From a checkpoint of a small transformer trained on Wikipedia.
Size: 26 layers, width 256, MLP 1024 squared ReLU, vocabulary 2048.
Architecture: rotary positions, no biases in attention or MLP, tied embeddings, paired heads.
Training: 435M tokens, 7448 steps.
Each number is 128 + 32 x the weight over its row's rms, rounded and kept within 0 to 255. Layers, rows and columns count from 0. Numbers have three digits each. The size before them is the row's rms in percent of the matrix's.

# q: layer 21 attention query, 512x256, rms 0.0427, rows 92-127, columns 0-63
# k: layer 21 attention key, 512x256, rms 0.0427, rows 92-127, columns 0-63
# v: layer 21 attention value, 512x256, rms 0.0425, rows 64-127, columns 0-63
# o: layer 21 attention output (transposed), 512x256, rms 0.0531, rows 64-127, columns 0-63
q92 099:152141104068131137182140126134120067125203085148100123114154185149087133110091083126192102085173143117121134157058135125137129156100108109070150087156137167137108149174112119080130196064142153
k92 103:173113161145162129143113111118190155108175145159080115118078145142118194149117128082129093075143131154084102113078166143182106158115113089108157073166117108171159129102190124172166183135184104
q93 101:091133146146127126092106116134187123160106131072105059170155094171189126136129121074103086157087096105152118174064180130091118132100128099066110106122136179108147075120117131098067104082138097
k93 096:143106166171143112143091156143119114191149131079186158089097166154146068130119143109178094071146105118129108178144131128104087151106110216129204118217129192138161073164128155151096126139158165
q94 098:127091084117129102123068153093111185089162098142130123128156115147066138192092105176057107095199172166119142182094096120141101141119133148201074129157144099148169145167129112164118130165122191
k94 098:170180091031100106119143194141103168128179126133124146145103182146189207091117162124135171156144113147076111091127173099115132152108132119121124152114108110098150169173102085130133158176103142
q95 108:103142125099100132133175127154107113126123145188119116098127066120088132114124131133128090093134171127142106106174163047155046171131161089098134142085162154142159106121167106161108138170165106
k95 108:123141148077098146154157114088133130108093137208152166109093088103115141139103086111119131161109131134132096121146134210168090136170157140095087168209125129098133173128096107094137094131142159
v64 104:152123145116119143135178105139203109098140159104123145133081109137110116155089137068110074130133168173118101155149114112138118167155145112145111082163127151170087100092150161104160106083153132
o64 083:148098121129064120091165123145206181190141127094102157098105155202139085178119115074081094106062102154094181090116179107108170144167132106116119074130158158143118113150098140146167116087110128
v65 102:153087137103106111155071156139153187145086101183131134133146179131151121107142150146136108123123097124174098124089147041037136096139129117097159160103145118191149176117143116156110115167122103
o65 088:150124121082153161163121126073090101117079097163110104135141116063144115114137149108147202161139123088169155156154106145111157138165121145090113108131103098104162077070153108135122145188098093
v66 104:133137129143162121119129127052108049168173101081142120100159093079120125146211130144179109085115147139175152153112136156114090153086110149131151073142104068083160117145160144064138138096148156
o66 088:168141089126140097148088145114104074139170148126172147164126100112083111093075104176141080057151157170160087121127122091130081100144130158197159166112087141170123168182140168127172185103181149
v67 099:130101102135121099103069113075153088140110149108180124119176112089194105181125148146139081082123207133172106116101038083081122201127132149137125125148099118153098188093126131024118117130157098
o67 081:101180083099103140089155107086120119160170129125114093101129081125106021163142117077148128045079103100154084114116149114112141103133112166133162128087154145127140146151104158130152164112130106
v68 097:160105153125037065085126058140115097128094152140125143116175095100135103115123134127121184135153052126115147115142073104164137131179178089147086090156115191126072154138107160150099098123156161
o68 074:126193119121117152101137082160193108175137089120113137072114095144109060130164143107134097136134075112165102094097171139173159154086140125048130135145112111100120080161136134138113145092136120
v69 097:117131137124058037099085111132113129081101154183119105147174102114165108110101130154125224118156102127078116087162116084145175178174164072130125129127128189130054151185093138170099146132121162
o69 073:100172133148142144093130103163141131146082122135106124091116107112143079135158171113140121122106055080145087100082168119138149174102122148038157160120170147113111105155129135125083133097121086
v70 098:125128110143089073083065113138128157135112160159149127133181162114162117091091112145116222137146063085116093090129134055097164152166142098109152175144129176136088204123120133173100125167151164
o70 074:120191123148151179122142094153152120128079148182114127134128127117157099131176201106145137155090052078163101144101140124102156156110095098008143160112128161119110136110157128116084100113115081
v71 104:144147117124174167159073185129184160157124127101153126143137154121146135141162143140098123130128167124198141190075148150083097100110115192127091141126127086103159123133172157121152110098122105
o71 088:164131120102143140146081193039132067083172117156185114198138113105114182085146105160153151145150178149135111198171079136105091114150109125197129162167123086125148153109129153134137092145128150
v72 096:103106123136182135106129117110115136147135112019107154105145079154117145128138134157137035110083216158144174134123125099116117169114107187140138105164156119144167097128125094081090147108138110
o72 078:154096096113103081133109169147098188138206129102087151127125093137082100138098062117129123099181177126100181125159145122139124094151145182230155087107128099143145159155129160137161198116144109
v73 092:128134139148180125124131096097124103152157093059083131091152058141102150121208144159147090111101186159160161176096149139148084122103128162141138048124115084101171096120154118128114138090116103
o73 076:182095098100114059145100162124118155140193113108102184146156103124091120093067089163135091090171170170145160107128133125155118103135146170216150117123114095175142127153114164137161172131189151
v74 104:125154123136223185156152137109131106140213070128095126115130129121076120148209090115182113121122100132139181132126188176155109112055101175126118135100108086080213101148154131129142116106115137
o74 076:139094149122149096173124172102114126092144143154178139154151161107091188089091122175122121137149145176124107169145086113104081115188130082184098138096098137180096150133147122121141131155153175
v75 098:129133133141177164113140139152147141165140131031141145082136119171113144158089123106088024135080194147178141180116112117111090119109114151127122092122175124127159136096138099083121120086138124
o75 082:164084116140089087115101153143141157173216131119111160127117148158101139135126057114119122113194191150103199119151147096132138104148141131229157057132109113154147148124114118123165167143110169
v76 090:155111101137067098124115130131176138104088173170170164160111144109140130150074126142082122097184171127142105129122047134109164147172116114162077175160113141163055111122111159087134129119158112
o76 071:119190117140102155079145090084170114142118136098083096097127102164157040170151144092104136123070087067117115114109137131127128105117098134073143145142161145081132129136095150135111112101112099
v77 106:102128159138136106096085084088034113132143112104118084135115118159165122049127145145141147129122074115087133085082204111119155119109097123125167144098141167086121121158071066184098152139092135
o77 091:134138143137163098150111132132066144091092104115120124121126107120112097081139131131188128144189147123143111153120126149165125163072090181123149131127087124163136105145142098116107121116159121
v78 097:127157167135155178151201135176088127157161101142120103127097159137074133113146117098112147150141081114105156150143196227187124077075122134139079137095138098047185086160122131167167104098099161
o78 078:131080164153152105149096155123132074105139117123187128154135177136144229076129102183128119186197136185122102154146109130151106141128147077172099145153080131122108130135123103109135106150136197
v79 096:108110129158051050080055118121114114126077187117158139118171089124169117132065162157095144088129130144115100125129063082111132189153146126139122119163130178173072180114104114098086118112163111
o79 074:115182115136101142086135094166164146174138137095089137089108083128121046190148113109154115105119102096120099105103185128160131139068126161074160134137152124106140150154109149128105127095104088
v80 109:148140119149076153163164160189188165078098183113157143115085140158121122169060174076058111112123205148144096177159080177138122106144157100151084126165161087152111101105152135084196106077152126
o80 092:140080115131087158108147127133200114161176122105096112131123150138170117150152110108104110113085121152092183128116159127091152113134140116164146098180167099089138120101068125114149086110085150
v81 101:128123181147072091114157124158128087097093173145174131143080129123139129148091150071069197097155084094103084123140115202175112140123121093163098156149133098093079089145119148124209145105134180
o81 081:109173122143140130111086109111140063159124150103163076157092112162159121115187119147117065147101108135105096097076136120162112122045112115093142150180079146048083150159120111107100122115132137
v82 099:131095155142031046084118098122105116119074180103140144127168069140159123102076166143112137096130143144143083113135075093092127159151163100108150104162162151149074146124112089128101116118168107
o82 078:135172085120113141090122113137152142200125123088045140100088089127136054144143135103148096097131087102135141096085181139164162135087130193104189112154138110108164130156129140135129167093142094
v83 109:128160111126083135112136078143084148077142141140087111140092129151120126041073121109133213161155098133073113094174191158148194139135152078138100111106132182104104099162083112198128135135109146
o83 093:117088180173141145105154133172161167125083122118124137129133191144158158097145165112158133158112077156128108155111137150114146206106142106064110148151192147171140105121110106141093047094129121
v84 103:124105124161115079068062128106068102164144111066108120080213082140160133103143131174144148117115111180140157141099133099077121134119145148124153079121156156096165182152139055155057108087143119
o84 089:176169130149122100130099148175153153158148115127106203120114106103080102139111110149191118110202139133178100136123162136181115152114116179139171139124143094186154133152157150153109148109162128
v85 100:120089115136159126083104123061100101151127090034125127111170070124170136098176143165173073124103170169136159143095148103065096165068117176114151069137124132110171138126130060096075139129125119
o85 078:161126101110123103158108159138094179151176112095111172139111106115078111136080099130173113085189188142142127134147128143141113124135129192187176125118142107202170144150114166141168169125163126
v86 098:122153168121194171175163128127125131136157094086111148109104151126095133133195140104168076129100123162159128170117195173146073109085109163131110093116140072108184081110141118104160122114089118
o86 072:137053159109116091158099156108102131119165106118191132161141163122098188105090085146110124120157184202125141134167098126134113126142146130195095097143101114130124121121127114123176147160128176
v87 099:123072163176066075095121111123083119100094171103161142152089098111147131135049145138100149070156120146092077112134083116114095148142121103140170111191159139153083132108103084126120152119148128
o87 078:128187116159117145085137117130146138163117157089080139124091090139150099171150141137140078126126110106095126098083181119142102119031085184058147131200136128099149150164120127129109121085127111
v88 104:125114172125099104136063160105079174150117121075107116154121139140166138038159133155130118150112098140146113121084201085055104080112155145093165117121156126105172159135139064210113156146123113
o88 086:183104132112161148186092167111083138094099099111155150182134097063114132104139139169194125165188178125153169151145129155133128161119121177137129140202099099135178113115153138145127135117141121
v89 093:140125117132073068092095071083110065131104118109171096106166095142188120138114155128121108080131180152147071127124061088099161170130133130141122104131126176151096179130120102111081098144170153
o89 078:121186107117139173092137092130157111191149113131074085090089086110137030113129102074192135049160108106161097129107162143144159137109110183089174136111144132143179153127133137128128155084131111
v90 099:139157124131131155176182142171163137098132183145149129171080205129105120131078123083055183171157081074106102143129137192167125077166122086141101149119158113119094109118121195153188153104093126
o90 085:115127148147138121128132104094133050080109148119170078134150141162196184123183141132101116189078131146093120137095107113125141144081114073124111129199096118052090105123104094125094065126095168
v91 095:117136096143119086095085102090131102100141170136137135119198101127163120138103096147126107118119143142140118088135067067117164178160125094133137125142099214171087186103123122094082111127183114
o91 076:120181105145091126103173075153160168182147133140073137084139096136128029159098145063121134071089095104152129081109164116112167124142115122072134088053166145153114151131129123120107176096136111
v92 101:130117084076103147093089110091074155109101096132105102132138104173153128117079110160119114138117126119107090053148131070164180148120119121107115187103088177168117144126076065165075117185143085
o92 085:090136152155134177108200100136112222134084119142075134089107163122126098111135164039180189144130088108148145142120128156114178128155123142073147106072175144137171139097118099135106092153128068
v93 098:128135093159066058071086086116138097117111172138187111121134103121173117111077147131108163105144182110128101134104069094075165186163124135131140130147120167151059143116142127099103119130172159
o93 072:135194103144117154073137117152175132178121147124090107106090106167141032161145121090120133091075082070140111117104156133134140131110103144075158152115145140132150148150116155123115130082127102
v94 100:122102136114205172139107154086107143169149063101122114129134130122145122125178124155205066122083158132138146119101186085087121138088093183114135126098132105127187141117127091118107150181096127
o94 073:153083142098153111171115155112055144090137131157166138166125145080101153097098111140142175121161173144132149161195081125108139123169131163165117104090129124188164132090134123142143158169128136
v95 107:109119084118163140098139145098120143157155116208137125153163141120147128134135057159156180150146071093106150099133125077128153148133087158128143199102097147115147171134141125125105142178142135
o95 088:114215148159136164105176111126126134107076176197132126145144137126135131167105185132125181162093082076153092149150101130094095136175079092044118173048138179132105160127144114111084129164142105
q96 086:131125145126156138080049181174124125152119081119113138146103114198146150107129140131127063095121094099109148170159131119152186089139091159131098153107134117150139167146148070128136116137094136
k96 078:164150205116081077143163112060163150086158155132112219110176080104087108121117150083134086113181124116139106145151116131109197117143161096101153083151175105094143183098136096115102155086110132
q97 088:125117090155089112185092115170178122157176083160116131102120043118154143154122120130052120117139145090140153116155148110116156115175109091134084166074128126079173101138147078137142133152123115
k97 091:133126137132091087094107102126157143141145089137126088128125075112088165145083088086152173075119051157082108086153099124170141101157133136094097172082145177126129135226139140115112140149140136
q98 089:067115097095113065098101155123146138169103118126104137098172078091095111190074163168148191116090113176119131156117074172101117147115059153128119152128143101134141183114151132130192084178135138
k98 088:111105095056097148115125103133170137090171169137111163132112105115160154170136099074106166159124066069120126067117186079153136096109152110037134078129074221115105112116135135132154130135124142
q99 089:111117096149121076157131184138150149107118081146162132129139140155134138100123134151046124132084137080101146079075139126098157058131116114144124099125087109136110189140132108150147158100077138
k99 102:076108132110096174090139103173109139139105161155098119140092087110128120190149157156100156134138131107097079155127144095129123115110184075092169200076176158155160104147138135152122111158104116
q100 092:113177167107144175136161090105114170140098148112140080194156127150105116142095128117109129073086124157150117089105092186129102173164132175152095092094134112134127113160100169126127113177118065
k100 086:143157107122127171129182066108059116110075071143098131075148157148156135148089150136079111139107119128215126139138083153162128152184124138126110098131116117135090144109097108109090102175124141
q101 098:088165097138164170180082044153074116154131102102130109147113221106123108109124139163154169136123161174114143128114117196122114107067164165141161138142119092154099051147105112113114108158134025
k101 093:115147137172130106122117093094088094075140128202091101096128168125152144116157110149052098194140098100149113145084138107136134114075165095094106118168167149131072148144142103140136135114157191
q102 101:164165148142116167126180082112057161071076162119156135185095211136174111147129120106156097105133155152106132170153080137144118188172138179179164124146124151155104138065053142095113165151120143
k102 078:172117070061157121128142068092085152156135089143092147127144139150159178098126111096161178110026070122174117104137160151152197153142087150130143108145156135134104106169142161125111121111126096
q103 097:159127161199091130157134107154066143118127172111034109183126119133092114092162087125114195149119151149167103138151110162138084147132139139097146091094134061157093166104094132131117125145087114
k103 118:141135131177132133147177121068083163083097168149131115160104179119123117067161131157110173182139116108200151088134113187158180157154137114175134139141147111164096116098127141103113086084088165
q104 109:087065087094157152167106080111170147116183090121156126139073145137113112147119032133172080132096101142107126153136181148128128158137128101120147186087144178156177099149119139151150114175160156
k104 102:116144116191126124111115162085129121143080115137112098062110146158108168136114097172128135108138131102169146145104127154106132175158148085157164122187127131146169123153083105171130119173125157
q105 114:081144103166157126163146106070142137154121112154112168071110123148097147106151070194123088127102109163132158170076104141129097154129169143109181109107123107089095109098122080156136080199100071
k105 117:092167066201130149118117116150117157160100149150094070103117098062084140116132123137089118146143142157100100098081113138130097144155129112140088111044209110093113159142145141131108139144100122
q106 108:161103156104131138095179147151159081158085150153138108132174151134162151114128119160139143113117087090133139103109115106124093106190123151125131137075142102162121172074141091120110138146093159
k106 112:159099088118127172104168175167144094128107131156097114073122066167180092096156136122156127094061143138143122106127126126081173112130150113107177147120066127112100113099130168086157079176166128
q107 103:128137140128100047118132116119154122105105162083172105130131121119127154149081194124066087120093091102158075115097148135116140141148120124085093087061173193103121136215107145072171128117130077
k107 104:110151103129105104123152082128173119151173136087154132173094057159116106140109160120086133133087095071127177123144133145115191108098067099037122072123126141114186120118119167125173114065105052
q108 113:113125131149121069115087170188116165165088130136090096154181119116106196148086100140084127082122102111158116117113125149131178129163070143139212127121095135151076124145122124086126145102033132
k108 117:103111102179142064118140108144187136080133170147109135115136108123041146131193204135112148160148119142140114138073152111129182126096147137097169103112116111079083109077140131093164137073092115
q109 105:109149118139126125132128105196135165105168116121146125108145145115089106117101169101093085082129067080128098105130093152115146144129080113146126139173090165148133103148132112100090138189120147
k109 108:125147165123121127096124097118084144146112125112110089126128142115118129132116110192191137128105172206155111159089123127117044192169129207085061128105093103141080160089110124126107156052110104
q110 111:062130116104111194114124133129088103154067117098157092161177099140164138091118099197177134097107117123120148119177165141131127135124147124109133159150175194132116136173131068121157121180071122
k110 108:120167055178184157199133124132099156087055093212110093073156160142028131161105171106032106159146142098129107130108146149107172150171092111132131125130168154136115138102148089105141163141065178
q111 105:177108134122120136102159169112115076115174104151097099153128117138117111144151051118166121133161123174122118121106096095088116155159113141181103146093118085135137129067087116095124149097140106
k111 103:096133136139087125173155155073168082132110128147131149115109143135199128152134074126163082135135155135129119092088111117088101076129106176206138150121092080180142088151114120113083178156119171
q112 085:092160139088150153134133138095141080131122156123117095110137137145121161137128164146135187073136155143155134166172126149126050134083119155169148131190128122139129160156153169125125141166104174
k112 084:192065150130108166112119106163131126162053135113140132088195088178106099121140201118155090087117101120096137092138167091157141082135098103126069141133093110068111180148138132102131141098046056
q113 076:153136152122087098082105154088125105147133200143167091120137075115161195160080140133123161104163128087171096125107135058139144118122051092116160144108098164169147107119089198178143077128112180
k113 084:081095145146107103037063074149092108174101129099102101157129128099119127217142113128130105125084153111101145103168163123147101085118054117121133166135134101114131111125146140180190157191145153
q114 083:115079113143176145188133056129099132149182128085068080140099153170166110136125120164131095150154134145068128159130098167105126114110142168191160122161130068185125123120097150128097138116105125
k114 084:142187160133156180123129156072060144084159139172184127088145210169139119102107078114099112151119099181130099129102046086117106154141124140197131143214136136064120148097144149111118159167127217
q115 088:145117153106087112086133204106135124154115084173107146078162122126160113095110131089209100178092143115155151142181174096131150080128106077171080103123151065125100145093122194154151111124165105
k115 080:097062186090086123135128139189138086145166121108136204130152128089101113064141133103158115149154137103109133103150123070089182078095077084147137108130127148087105128177128114133131159143084142
q116 088:134134124100146089103150162171153124122153119158086117104151079134094100131119165075084134137107084101088096147164084152119093174148103112044087142069139176112083147165125140126136134112122073
k116 098:134128114112117106102100159125199159100096123066146164192124088084131093151081213115145131145128118133100139082242116123127131172098174145109079094071118142134153135160123150146122158164120117
q117 094:095141157104195139081135145147134094119156140114170115141213076058119129092151180057087171165136138102119141155192112123113168122110069113099077137135090102166141135135096152111093105145155118
k117 099:064172129082082103159110128104088158127164102106126144120159183136137107132134099135175126131107119160122135173170178072088037123132161128122090145161067105178123133127093130123108117177128066
q118 081:148091105113178121149125183129138125107162112146090115160187101096105122109151152095076158137147123071152114133174181118078125083101111084140051125171105087124126140194142159143114142140148145
k118 110:110149151140144084114095155168124101107165145078153194125177124106091086178139128125142103170154156150095139142148121123112101089135136148084131174117084128115150131149137084129123165171103117
q119 108:139078077075203136173110159104137109146145069128106087176139142099159169115121071125156099147097122152120113124214102118146123138096139107149117067101130181108123169140160181174077124135134125
k119 095:129123119110123165207128125129143116076196137135146148096121160143103185168131161126160105157156087067161155113127120104149178118065122141139119110089145106111101084111106115174096149074121111
q120 104:088109131106164160163139114148121148116160083130153110154059109104097161141123126117070085148129122111146185096182112054143110126092121108159138092097167198158127175094115073103102079138088155
k120 114:165048093196116092136134145187129110115158131085157098078123109156090136170163160180134151144130177143136170140121109116151108155119148171123162121108133141073143107129133133177125108127181099
q121 106:192145153097117162076141129124086143111108141090145131140097133115181090130080133136144143156109142111109136142132119128151115117106123136118083117124093105079124135160089139121146132183208128
k121 106:138122102005081181155134079118147171135094073147059076125125196180174130099126058053158175116085146128123066108165126158130098130168105178135111039082130122197172143158112118143091116118157185
q122 109:155091158124088188094128104165120152153105188122140087151124149109141109127101172128092103176093085066161131111169169152091157097128186096109108142105157127109142111171112138179124143125128138
k122 107:125082158103193129088164098148152125094135162125126178167166148142149056161136119128136119138177126052171128133116106165159114161154163193132100133128158134131131116177099105127061119129110102
q123 117:177112130160203138069184139098082142149150107160127143112103134125193111150149051058095080172174136059137137216155133174125115121077178145134169062132154000104161119112120152123145135100166142
k123 114:124116160134149132131149067122136113139180107104151166164180179087212134112099033006142072134154149166117122133084092123088126144120159167186119125130149106101154138145135129140114108175196171
q124 102:103128083124087115141143134098182119129137120162140153121111100155093142170128097092158175153135123183181070105057119089095154131118110139167100177074096181128082117153093188107166103129119138
k124 107:100157116113149130087156128098093120132223136116130162110095071092049173162189128148136183152122070140118130136116137113137093111120100105103147152110107116151148105145083124141111160124085117
q125 103:152153080143129082159114124116123118097140044124105112153194125134099199086174164121123106117176146178125142146177124060155144123117153133166122104063090105162068185142181135159110071125134096
k125 107:083095117104137084138093157112081156123187096138139184140135087117096145114178144192144171093133187133145168147061151090128178152166155184139142138088118137161096140101105125137130121115129125
q126 103:091126159124115170144099103162091149152085062087144125095087061097102098105135111112155191085176097073158119113144142109110105131181128089132170129120095128118117140123087115119092190127102141
k126 108:108139129146138148159143154109124174131106082129087076177122135170130144125146067136177145161110095128102123078157139115111138175188139132127118193102137160092107106109153092161155141130184095
q127 114:112159118094136149135083137092081126094152089077162153097138129119100128139086107150137121082128149171092116143069081101096110092156092163085114141143107178140100135191121150182170160122119055
k127 115:156160034098087097156083138123081161120084068139109161155141071123123151122156178133121126069174105155074062119112127106131197119143103170132139140175133119170098161159163133147081168159118106
v96 096:130152097125104134149167123127135148082088117078114093157172058157088133113122099144169151055120155123148085094096157173130142131144078077154164106156117080179115112137179070153131136160142043
o96 096:152088162143072150023127099124103124132151174123194108167103113123143087134091124099093102121107141113110141173147127171187179134131136135141112095158088094130112160137106121140199169127157080
v97 120:136098123140122163119166147061108168048111156061119117134161132139117138122138120139138186110097153095162116162125101143156093157158068167146175103147116117134101119144092088086068074137150117
o97 105:149150186161102108062156176126136128075153140137094146147131099145142163106091147090115154126109160121164097190124118123124098129102144138140133155152106097126148156106162137120099102141111180
v98 091:097110166117121104104118206149168141177143112131106137110117110114138129126118121134106124153144162095171098176134189216094171138129102122117179134128145080107146108142169191088140146115149148
o98 089:090203153118120141125173111084098128078105095113106098119157139145142126126146039185118143089112089140099097077126132084151183117133071174124096117111095062147111158173114153146076184137108107
v99 093:142125106133190133099131100064126126097140105049143157137137137084118140099103102108180172169089107171122141079101043090094073120118160159098115131098114164090087174154078161128079120135132098
o99 095:193122139128106100138089166184127138121155118123082138130122115095061136133094172091196150114180183109139094148114126133100074107099165077115142160091161140134178094082122165124122107104152130
v100 106:126151156109041109146162164103153227134098060167109161096114120161169119117079107124115110108127092171120191070157161122063154082135179114094099157139132070153139156114150173083060175115141074
o100 098:197137132128151120114148054107135204103128066132120073126137126084073128111083076128174140113093119167086118090091142111098096117074062158176097060127125037156133110143125095074142142156164087
v101 095:166102131128198113112118072081145077079125119141113111104170139082107134106157143160166199141114102188067155092139102056095077119073186129111047136114100175117123174134084129102128128111110152
o101 100:186117118103140092184087165142139125156099150133162143133124118089074096157129186100165132125148175110184101174112108172113115135160170110116157165103163185179158102103125151098144104094140147
v102 110:156117103128150205122147113083149132053093155108100107141149138109108137148119143108159195093097145140127121117101111073175070124132110155151102102154111183137087116167114068157090095158122118
o102 104:144105115123116100112110169182150138134145189124102146144099106124132132102051206069119119122151190099152110185105145168116100141141176111132142119150149190119160160103141128132140078107124175
v103 106:128085130133116169086085155090127156106113162108120088175171148183164132144197146165101170107125144052174128179121158160161091159145084132184119098162118127155127130116109082112127090171115148
o103 106:065166144114172130106105157091127119062130130123155160174103113171188133117109140147099140129058168137146139204124121156165152162120135147201125130163108137142135158135177117148110094155099216
v104 095:146119131141042113112063101124076122123137103122140123131164111177109155090231098152116154152114128145150098161123186218170152150157087061138133108139109136153119060062153154112121110126156137
o104 094:156184132115156112100146080047153115087100132100198131126135133116153164142156087178162152132124144125134147147145090145225146116113103139130094129159091076111126154107103143167108131109129116
v105 111:135111120141158160107106154081126137069157175037103091155172104093088133129204161152132181117115138109166054192157158187165109154137062120147164118152131144095111094073161116163106065168126109
o105 101:103116140122176129137118121119104090057105154127127142138079104123170125099148131141115163070116145102173086187163136147189140100128127136147081138174108125120123165107136154170081135121081178
v106 086:134140123152114160169169063115078119098105126118141141158080152171170134155091095124125074142119116155098150057119116041135129118166140135113088151145130119145099148098060100104106142130119094
o106 087:133075140137116092124072159127138132157142104139101196130108111108126134122083183072107118137074138119175133161104141115104065092102127115151133118093132152125139088079178140061171056097158157
v107 100:093116151107195129113099151213134131154150160110110108121129140054125104113070179121087087126159125039170138189149129172159154121129150175153131109115159133155190152141156137210195105123088155
o107 097:043115133132119198153126162171082108108110173178053166146119149122143100124153122167108101133127108115078119119132148119126138154147109142114109123139139182153133104196166129169084121147076165
v108 094:148119144127205153103152110102147124107135152105141132131140154116140118149046091128143161138117134121105150080100062067072095125109198159124078164103158124125141169150090154137078112110111085
o108 096:160127130140158103141061188174108146130153130117051150105133082126095074122089155127125124145102155112146041133093160120064077116126143119103147130032199152162145102094157151074123107069132164
v109 094:107095148109114097140100162134134140158180151112103085109147134087128125106130124113093132138148121075162125199133172225183180142148111154134217115121136091133167128135199155193140114124137129
o109 093:074177154146126156124212104109072100066127125129073104121120164107197126107166068166135128108126123168066105115166116128170135158121100170123106125175072085132114140187107139152064177146104096
v110 086:124143128117116088120142165158149155158148119075127127122138093080096110112167168119136089100136148113167077189145150212132142133117084128133175136138137119127144104141217158183168138145139173
o110 083:119150140116115166124172077108107134111122119131170076139120171111138138111168071149131124077145075109096120115141146113142163130131100139094083079171107132115105150189088104201098177179091110
v111 102:165125105148049128114138069049110154098098096141121140149107135167133149087189079119128151151099117204074175103141111096059128137164110117095122152162095178109079134125081131040081130134163113
o111 104:208152159114145044089109109119172126143141066107183142136119138116138191119118120096170158090126168140137166118139039134116096152111111118189124152150096057129163131096111124124141153136163089
v112 092:148171142143137135145163043093068094116135153112144148131120173139082134134138117126147108145078082210086129068138091031154123109126177092120125147108132172093088133086072108109137152139119107
o112 093:178089125112148084148102133112153118166148130115159137103108148135123140148153165074140122151133131123215102092122123143111103071126158069120151140103145156103132104054136144091177089079147139
v113 108:107123151127078102147104147157134097195123098201171167080106123143150123144131102117099092166186145124115141097133158178099172106132130154127117156118120106150108071117136154054143157082159156
o113 102:114170146114089124155169122105181162166110082099104122109183129142123173119162071195141100130146072156069142085118112109124124104123107108091159145132107067120105126158090133138131129166183031
v114 093:102083137121060125122067168134136167187134121195121103129096145202189133171099071144093120173145119061153166121116176163125154129180106140124145111116142050128170138118105140089110150121147114
o114 097:078178171151164107107135097105106151073129063110091138128177113172169156123151102148115152170060125186066157110098134121137125167097117168171126123120103065096095122151150097087094129177133142
v115 104:142113157132035084114060135085175151204118112199144151078131150063156139125225169105074082199125112167086184154150174089118155131162185111109118153159093180128139121108164169082139137135140234
o115 103:131153113102148092187189100111116123118075079122138099127161134117111171127177060170152149106109119140115180116135078141150096134166106142155149150121117115188133095132108085122078105180103149
v116 105:131140121140122107150102138248138071211177102146155129132138123130103131091142164142093028132143139125125117167107129190132196146125085142135148124161144126162145138087163109175205127121128106
o116 099:067118101133097185111139081140128099142136150118203157131091144122157134154176119208091098112108083128097197086167101111168185129147091125096129150180099144138120117184084135169145176127120081
v117 103:125177118175079155117149123165092106157106122108170164134129102226099126118124085108131138142153135118136110118130125233146149139134111068160148106112139089196132027105108150108124112114148085
o117 105:163171082139125111080116119100174121130135149105169181091143086155119144132126125159137108181161123121107121115089101125157119094078129090108123112131128073105145150089117164153131139127155077
v118 091:147148107151161141156156080151147102100101098128142141155112135147126123144092118152168128119125103178092144072093092050102099115105185138108021138117139140140084157133047098124108140108123078
o118 091:166051097135111120124033185174150140183142150163145170129104077117068091140073191093127120133156132094154107132118130136091124099135145096131148141076161185144146109082151144089185104096142139
v119 091:162116124137158130116117081063154074089137126143130161080126153068087129118147152115167153167091131199076159095116085045080092130090200127106065141127091187100074176149079128106115146111117118
o119 093:187100121093124102194075195151133126181137137135121118110133123110086126139136143085151121117163153107175093150116101149114102109166154080120179165087165169177146102081122149129176087083150140
v120 090:098122118079165093126155243150148166153134137152121088120147122119151110137113147123147157094172126065191077158108142182154113115142113145126170113087140075096159102199190133148127155121131186
o120 092:076170142167110184111177124114106142083092118129076068147184127162130071128110102137122128154134102158115103115119185111104163138127128161105121098127082100121076158186126074136098176191115114
v121 095:105094166149153106082155168095161163094122114075111133112171090128096123106143153156135168100137203103189085184136164242134105133100099137126168096127146054163160138145139119106151137125128139
o121 096:136169184143081148102141162054091134086137119134127134193116148144125095114120072121132142104103116136144083154112121144146179135110090169124115076155091095154121141191133125152080126171128159
v122 109:124114122129107104165137098116147134118059094205128132102111130215149138158148112143162165125154092166086181032095107107057114065087122108102063134115119111121076108147076094006117198103140124
o122 103:149115144109109111116103118091155183167111059123176115121122134170091169138091152082138129142096129160127129106109120141106137113108153127153143133099099084135115138134114106062204112157232082
v123 103:155137116127029151172090143179119128103105093151127110161102137174142149114196130124124141100130109152095142120153164113144155124119104108152122122187115143153080128064132073142141129130159093
o123 110:101089108099150143109100076121174122127135132145225166143065123128167183157140141129134124098098135128102191130173088126186145140115117121189109134199088138113118146133127125166180145129156072
v124 099:124125123120174148113065079103109113127178188140156126140158183104124119072127104120118170174102085127102195154139075138134179131124195134125141136075131196085115138071124178146121075105148126
o124 094:147153125140204110178120149176157087138137134118061133091120147143156155116183140164179132170162174160100110082165051151145090162117171081117150186131159102115161116080125182144085118101124143
v125 117:127160112102102121146074129231090086219168140154170121133077124098133114130110139106093055151135114089124129149148132144151202153141100119150160140134129169120137108092184139195190118129126132
o125 110:056096077115160176147141073170129101161124169117172127096127130140176132148211124190104103137157074121060205083181124082167163142168131110100105156150119162078106129124107138175140165101091097
v126 098:137116158104147124149040137193111108200180149179178115133110199132166121184050120116083112190144062083115184123123084095156161094129140167150076151106164156115149119132069161147127098097121188
o126 095:038138120120179151209099127160135164133113111147075182082143108147123187117169181193120123166116103151060137069101158102100089119127159115137132153078161151100125140138155149100086075127120153
v127 106:097112156157128132102134124033092060099146148079146168086138096080118126101170072146147133143116202146166122138110112153133132151113124161127153107092101081152117145185116189070141161105132175
o127 110:142174203126082129170166216090091124129114117136079094136152116140103112144130065105138131133166121108187067192123123143109100117128145114077163145089149100132137100148124168144089068140170163